From a checkpoint of a small transformer trained on Wikipedia: 4277 steps.
Each number is 128 + 32 x the weight over its row's rms, rounded and kept within 0 to 255. Layers, rows and columns count from 0. Numbers have three digits each. The size before them is the row's rms in percent of the matrix's.

# q: layer 5 attention query, 768x768, rms 0.0232, rows 753-765, columns 512-767
# k: layer 5 attention key, 768x768, rms 0.0232, rows 753-764, columns 512-767
q753 102:093156138170104148125126120121124119142098171164116074166099152123092101117065112100138152079149118126131102116110097115137119183194069076088111127081070090064161114134110176171157112130169158155079087099169082102140103143133137161154146101123142108083129110118103148067101146192163129143100084149140180103121150114121095101117144203164125027082134146130133123138171049096103183157124079131123166151146110099140088111123081138156184105131126086134138114168164173181149107094112168120123159131078141118126105108171157113168146116124146119074153100142108084137090141177109188188139136126118084065155115140136112176099054144147127162176105133157106105122164141119112147093145113129163137111137150155137124113165121221164122125125101148137096153106154124080084180144154167
k753 104:123077125075133160126085156132196134154188153123153187094098097177095122175088145091140134133126115126139167109150129139118117127107154192133125101162114110131174167141111165116156143086154127088218113125169171150107117144177086144105172134143156130087174075170116147126121078187174114118071097087134108140175128141141152175099056133070075109124162090133139160137149125096074149142083115083087127091150134067134110134132181083130176143137133125166148130061176100158140165117123113151097124106137128085071094127038157126156208207123097121140164117134121142142128130138148122105178154180202168115090115111126085169145165133170156119176099151135121080175106165139082111113104157165083147114159121163126096123054095183173169105171151183088113115086153128147082114138123107
q754 098:116109178185081130099122120171087138114119119099135123162100114121135130121113128159164112085128134092132135181145099141146135113133108117087130133076129089113083156089074173139130133140167108128144111108131099066122088145147154141173137139150154138179068174123099111122142123129108127069107139157152089133099131149080116075085119185099099160105141159131171162133124151046155127095126096194124135093125077092081099137159206090124132115132047118106089109146157191183102101102184160131136125077083182141150141170050168092122135103124129179145153058132152114160110117143155133079178152150101067119170126130080089155142167135145167151099144147187061092117156162132150137089177118113121118117122118060116116186164063174097141087132129118093155134155112103094140086121114138
k754 100:114128124100119182135146124108113116160115110135144068090078125101133042150109116158139137175146193182134138130147061101096124096115123103166189144071088152066114132120074106159159168108132167129120178127182099147110122096122120154078115166154108088131117084147144132069086148198117128115138080142113209101143084192156113111063181123087144109087137157107140048114189128152120136155131144115104127122168075108106079099103125123112108079077176133111130115078137103144113098112068141130149154098170146106137080130079087154143124146169191116159059118149120109095164154172077134185115203158118189144140161134129113113096141163084165145093117159174100113180102144148105156101142114151088097120134125139140083130098110163113149164088115149121115140163153172102123086088151087
q755 095:095112083096110096135082089162134074138079072135136140147059118164068159127098135131111096161133166107112170083132081108103059113056099144143110100099174110184097157170069173173154104096107142120141157094159111167102121052131154109157105152099161090117129143114112114115097120115101163125174084092104115109110092166117132077096065158137142111141103090108173072093109184108119111146156152101119148132051061174046117094157077111126171102103102111179123126103167163123079141024130119117171143127184176128150061145135113116169131092172092161117139117123152141080101169134123126146070160150164146128101117109113131110186162182096148072096142151144155126105078102204113124146125144160093109138121140146149132158133158173166085132144099200126114120144129157137160131108096027
k755 104:145105157156145128169193121153118132121060069134170168109092153140130157099105083059183135153195207141140143182104094096121106109163105111148171122108135122156175178145157110184119091076132108166174155158165143138151096161128143131101121100162153121143178142159149125119137137144113156137224173081096100128106094098087155108136123095155066144181142133112126151114142142159141165075131092136132130149097157146141097115086108139135122154195105159058119201089090133081153144120088062138081086122064150135101065106097167110116112253090159116101080134181087082089162132113065083161097117139094153162139141140088134129139087072117122084125059124121126167165084097097158131148162132177161103190090095109096116163121155141133074138116157085133142115102132132146112132082127077
q756 106:127130070072119202198125120140166151146118108155126096178087098067154166203173147098130187095166087167090120142168138148088149111152128086129127140155124145158178137094148142119100073137138138130156123125173093107123093126130177141058108126116188101158166185150136133024163201165135093059099096168125140114118118107142186158113155104166196175128079113155151112160138123135185204127133164113143115147139176089138119141131148182086224093119139132168143190135100116139153133181097129176166147116162166096137180114129183135062152116116114105173125071173066125058129095090129061195123109183121184151163081132146097122099102072143168119156076093122171147155087127118132177095148109107159141082151091183116140181131121141145124122097147091140150151152072112105109124149080096
k756 106:115128093161122110120118142126131172089109121130141142132105155167174092097098112110150105156089128168136107154146142117121104160146105146104102129108148093105151125174139156100158123138149109058113121157161113176102105085125164154055112142063104101194101130111127067174122149138148120106175095085093113105180145157091131183174148091170094108205139075105087092127169065120134200101127087105130146134154151142107095198128138098154132138114126128148176122110143150163154127145160193179097144112103060092085105151080158142129042162075064127096099105144109128163112082095148097198117096166177153085074098194083190127122171127131174156159097126156145134191135083141169137118138097158146113104122112088138119135139150169146141171060107138146134166130105199124108156122181143
q757 109:078095170166062101148104110120093116171137126214079112109105110083134135138082147129102130140147055103152173153108092130175129174096140136172118117114128134092064156117204157110090167133198092143119126157091159145110157178083129145201139142179157078091147155143149130086100107143092154073187121175125164142172127114206147109136151081196154130122159131112075085079166101108152166076142139130134142112145106122100138104116141166135112145146155132113155101127120172166137192148162142136118126126111119107171103101137116165081146094132152117138139142113091165146104158124111121075169135080093094131113153122143152142055147141132125177073139133109082138115122161129115160165121109146074099123143089103131149121123089144099127177125161175107086158104138118255114146122091075
k757 110:111135124134130127189130124168078131131115117119098106146115178174136163140092113072106130106169118082124154148164090152135077129006120116121151094101114165190156169142187153123105082133132135177108115200110155114060079148084095194155165132118187112126134114118147139112164109099134111077107168119184169169132153072151173110156136069138109118123187084150114120072124134102083134086124122060175121142106126104098162155121115160143166163146137103123141182119119103169128075113114095142191137101104099115079047138139105093103191123102110131110109114092149137106183086129173109101116176127153093136101143118118078127097114123100098117115166131094117110108112105126123115126180150196156150079108073082092130128097146107138105153114105133184098108161133127181168107123100132
q758 114:176153110067127068098210172066209111097111139120150129102122103067178113148039139095152103090058137173143125167125116135159098116124113102142163148107169116095152131118120174050093069113187174158122126136130110176105156095137120157068140133091131147146133141083115169111161140130154161040110111136125076106123120115130134080085134163141094153102072156100121163145160133107158153138126116080122068133128079107145104137125148071126137142148087159104112149072134107190092048174190183118144140079192078151161119127144183134127151133134161090141166067091180099150108073058130096147100038147116108170125159098133124160181136097081168087096125115105123159163137105174113109163130116097135134117147075103164133158136089161094141164110108077120111086127064121132161083166160156
k758 110:138156159125173150103152118122103063093114098127124132121078183072077157159096160136144107160119112169118117168092082159162139187136095119152140167130133116074093079139111136127141102115104114117115143106149177069064139185140158144121161161103153112128080149087137146102148159104182115136039104118163102105130099171129088139104120138158106124087122141186100056091138156110157121115129121134160191107213114113160090134152182106122090146085127132098139048101151177110116140170111079134163104172169126084150180161158135155114109104130117129109143073133152113122128173096147108229098098100096170082150101088084080127150146082152127174130209147104117077141157165134138199178102122153113118151077114088146099105229142082111147117166142107087076142124106188080207140174116173
q759 121:180108103125121138144153123180191078165126083098117118071147117078160169134161174171120086111173126164129115141158078113140098105109129112126111081142148124109148106156144160113112178079149160156087110120118102197115181134127153151203090100113127088117143114142106131160104120129156121113135121137139138084132144144134160088129101136169142163143126147121127076111092089190143055121124107096136159126150100195116174108109122116100103138173089146107143149100177104082101079124085083073089144134152133139137138164140106142205139170146135124107083068143103077132167151122157151152124074075148108173086174133100184157077153101107170102110058144178174117060097133140100109119109119126069120161167096168110151072113149161114180125119137156129183107125116153156118136120132164
k759 127:128121118086140136108119076082130117153135112140161170019152107096181081157069142168113131168136077127119101142128141170123168159111118170156124151091124149098102132142064177120152151085106104121128158199162149155128152121158114135176149145097105116118117122163105123132131075123109097111084103147163135131105118176081111082084097166155105129102208159089116091087108139154132170167169132141119166150214114121086150118152160112120106121161159069128151134109143108127095132150121143152151150108177118150108166200145147098172102092205126122161162097073188091096110149099136135125125113110105147130137149138129104122095163166138095144138118175177180104108100097135148132105101146119088088063125116152179079118116149203166198135104167165072124093117070145118189156102184074
q760 122:162122181125139152181115071141108108137118066112129100150131121074146143143137097115146147052129097120123123108170125143155091157067157151142181071117107183113111133122170097035090171160168132172121130064065136172116138138115168180152094119081110184121181141148055105128111149194093129067068100094137172117166157097104125115133092159121170073021098114074171073104123151110135108101123134054112146133131137160112173113133087107154144128120111159118126101101175156070120097126174080122105111156156126116062137170166147126130148137136139128102165128136090117094120100138163115101157133131094119135153175123162114120149129138134111111170132137155178127119160118037126168171165108207111112080120118112133085130158212107082161147085135111136136141104078130086219128121105114
k760 127:149090171176113103130079112187112123158081093096133100168103108151106148102117106070152107082203150172145196072128189156154101172154127129131142092106104155126138136132128120096114171101104130150149206118042086144124107129108141137145071165099123128165125116142120147187069154189137151157085169106099180137090061137128129110114139127113150114093125106113162106139076068118069184157175111107112037129091111113127130123158093136140122161119154093130135131130120130128127154130139104170153119140097109149078118089102152112151177123061105124123085150125072123169116201117161147082106133116092164156115166142117071168112182107150088148147128138100147147148160192111129158125103114223128147123146101111085091120182131123087140132135104067107091091123097162101163124097119142
q761 126:146099131114188199155191112061160109089137020124141074153123144051138155169065100136081145192133145161120142147092060100098121121099162066115096066096131167122123114148168126138171123109100203051115152200132211218085083123083121122146172122122124121165136093099125133082155150111153107179132079141123110132146134154091099147148152103127200134094111092155141158128119114090150085162114103163133109119168159107097123103089124155080181159145149128138134169082121076066080132094104073146180157162118162134079073157155194146109143125196156102132126111150108155125108136127126159163124146124047143080135119143110108131091099143169090138140108153092166127113153101127120165150091144164155209124133127093090146152101163120090135165115123145168110174130153114144152104113170113
k761 131:162155109124142140143185119082125137096104122112161071124148173126085125171062111085192124147126122177129159124160109128142138187138168178135125082120122152085133097095110149168139170218074157086060102123152144144090122157157167134112133166102095097182117106120159078124101137102173100141127154136148112148131171116081119170156130194133104142103216111168168144142184137091108077183117079145128074116133084103120170136100167142084128101174159130158105140121140107134161127112129076141121149123089133116127108186137154138069066115113178140121140141096092204103145139153137140161126074101014113132170173092138105171106133160159083152122076110102109099142111127224151117104156128162153132118102125114089147125106091142171115134065103103147149104088112158132131091120136125
q762 130:125171097202177109143142158129127098122124144122130135141160105135122065132105090130114174177194100097143106157124148120162161079127112073140079174147060104059101148063129110156187154100148135082112123073120122155111175130073060113171151080107148165123181066084139193123077103166145154134150094154159188197075141148117109141120114125185172122123113152105067135166165197118094118112122135088190107113030118098098100152121187172167097117179110096191094206109117165155156151156073194133068095096139102131081088115136085181138112082107168173109153180130196148138140142069116168147125163149161101083070152174132081163181139115114148131111084148166088141117127094059135114161142155130176167090129112108116156184086056134131111123101062126122107168136111124140097112141125107
k762 131:113126136168184129139157161132110171144154137093119120141147143163115068191106066131082153142144120139131078095140152155075085145139120114121052099170100154065116071101098177165107120100136179150116127159120102185134159131104077134124125122098141127104154084120125156132114128140110172129164105100109131229067135157041111115096124149150130165150099141080135123162180189132104148132061118102141148111074117122156136135139154072146116133118127114138119150094106178178148137220125162121117109159073072118090150111130086171190169158098101171101132132092144175157124148084088175148074120112114121077099106158157140095176066130117131176166155130127165112093200155125107152177120173138176166127105169145173164188124086142106157116166084135130135148122151174138120161151077094
q763 132:079173128136118123117174134089117119116123124148102119137111135170124137135164168156136122085132190076096139138137149119070167136180105071158096078092108124119124124119119120127136204154141117137136076165096107159092144142180163115145121111139131138100136140135102144096104092106091109150165163130149105137148152164080149048099132115163127168126117140124117138090105149129147106072118100109142140100123185091130088173170122095162160114110121118155155101156060123161131118135119084147119077051129103100183139143045157118105081123134153152150116174149071091099079098171164106128124125129166169103129169171117112121105094133172138127104138149178128064134106117132103095131071194108118129096127136160167137113109121193186121120102173111151110172140169131180114073087071088
k763 130:150122140164137105081174121113159068194185091196033105123147193167121122103165135146167156040114104160098138131133139132141181123152132093196152071130096107165047097146181084100145145111149098124128100072128157122060097115180178137145088112161133137110116101144160099066166135114121156132128116137123166192120113096077158098113130135152111121147102130098098057078128155086061098086129074171141084119148141142164140148168140135183124074180133138122103109097117127215146149165109100157153141126134119077141124113105086109138113094159131145092068118113104174160063117118144148215111136157156115098124104156055134129079106159129142122087176180122126101136156109148076108093081186152080094127112146082078114078152088130132123171140142070174100116114166125116132157119118091
q764 119:136141153133150119148123138194116076152122154148116172204183058093097119136142125206121121079194123182139117135193126086116134115128131136134169138112140069133064137147110092125125159137106176139153125135108114138148092073135106159121212133165191131152144111180081121162153120122093107147139102148140115111161132108148172106118188142141170136120120142110177237146071098120133099105106159123161116164062094103143107136135164095114121149156115067152149179122207115146122156111104128051101176144197179132109105087115192089167134129170125112176069141156162082096162112115129128121136100160076058184118102114115103138171113138179068108076148131158145119165103173124119140106043123095157125125161125151077153145129130062124102112051092180148132133167067152147094075187054067
k764 132:139112140153142119118138132131143125088183145149086176143110020105109124071083113150127135095185196107150097111165191116142073118139122115073170196084150086098114123139154105154100116140122124077144234121115123098183096101127172174138163148155168115096101136133110132148123127136125163133122089117131127188193131073120149077125114125238123131082142091111180217135128120155130125156138136133155103151113116065142132138110097155126166111149122120161119144101176124196073067106091137126118093190139150146050161099176144132137141126153098102161084092135130137095174112087151154113106086128113058175121101126107113157152141153186088085106143119126119144087063171115105178127121108094109136117143140123081217125188091096162137138116161134156085137163111148119082111164122093
q765 120:201153148168177068135136183172151144104145128117152104169120080143167139117123100126147134108099105135104062124164165127148122161143024091075078127153191139119155147155128050100077085102062087111098146168079120110083078123129131115148125092123090064115133203120167171139115169169081113096154138183158091155153138080128160135146130183096160135123146125085156164131078201152158138125154121169084154120131126044184130149102114126108127098048081136131137133111182140091122085105125137192114124125091062125126140104103168131112142133147137091082151145073163133137111116160089154058114153169139117111147143120132101191103186157138148145148138133120085085130148111164088124145148090171150091133126131151110127158168105122138153159120109130115081167152125102106143162145131092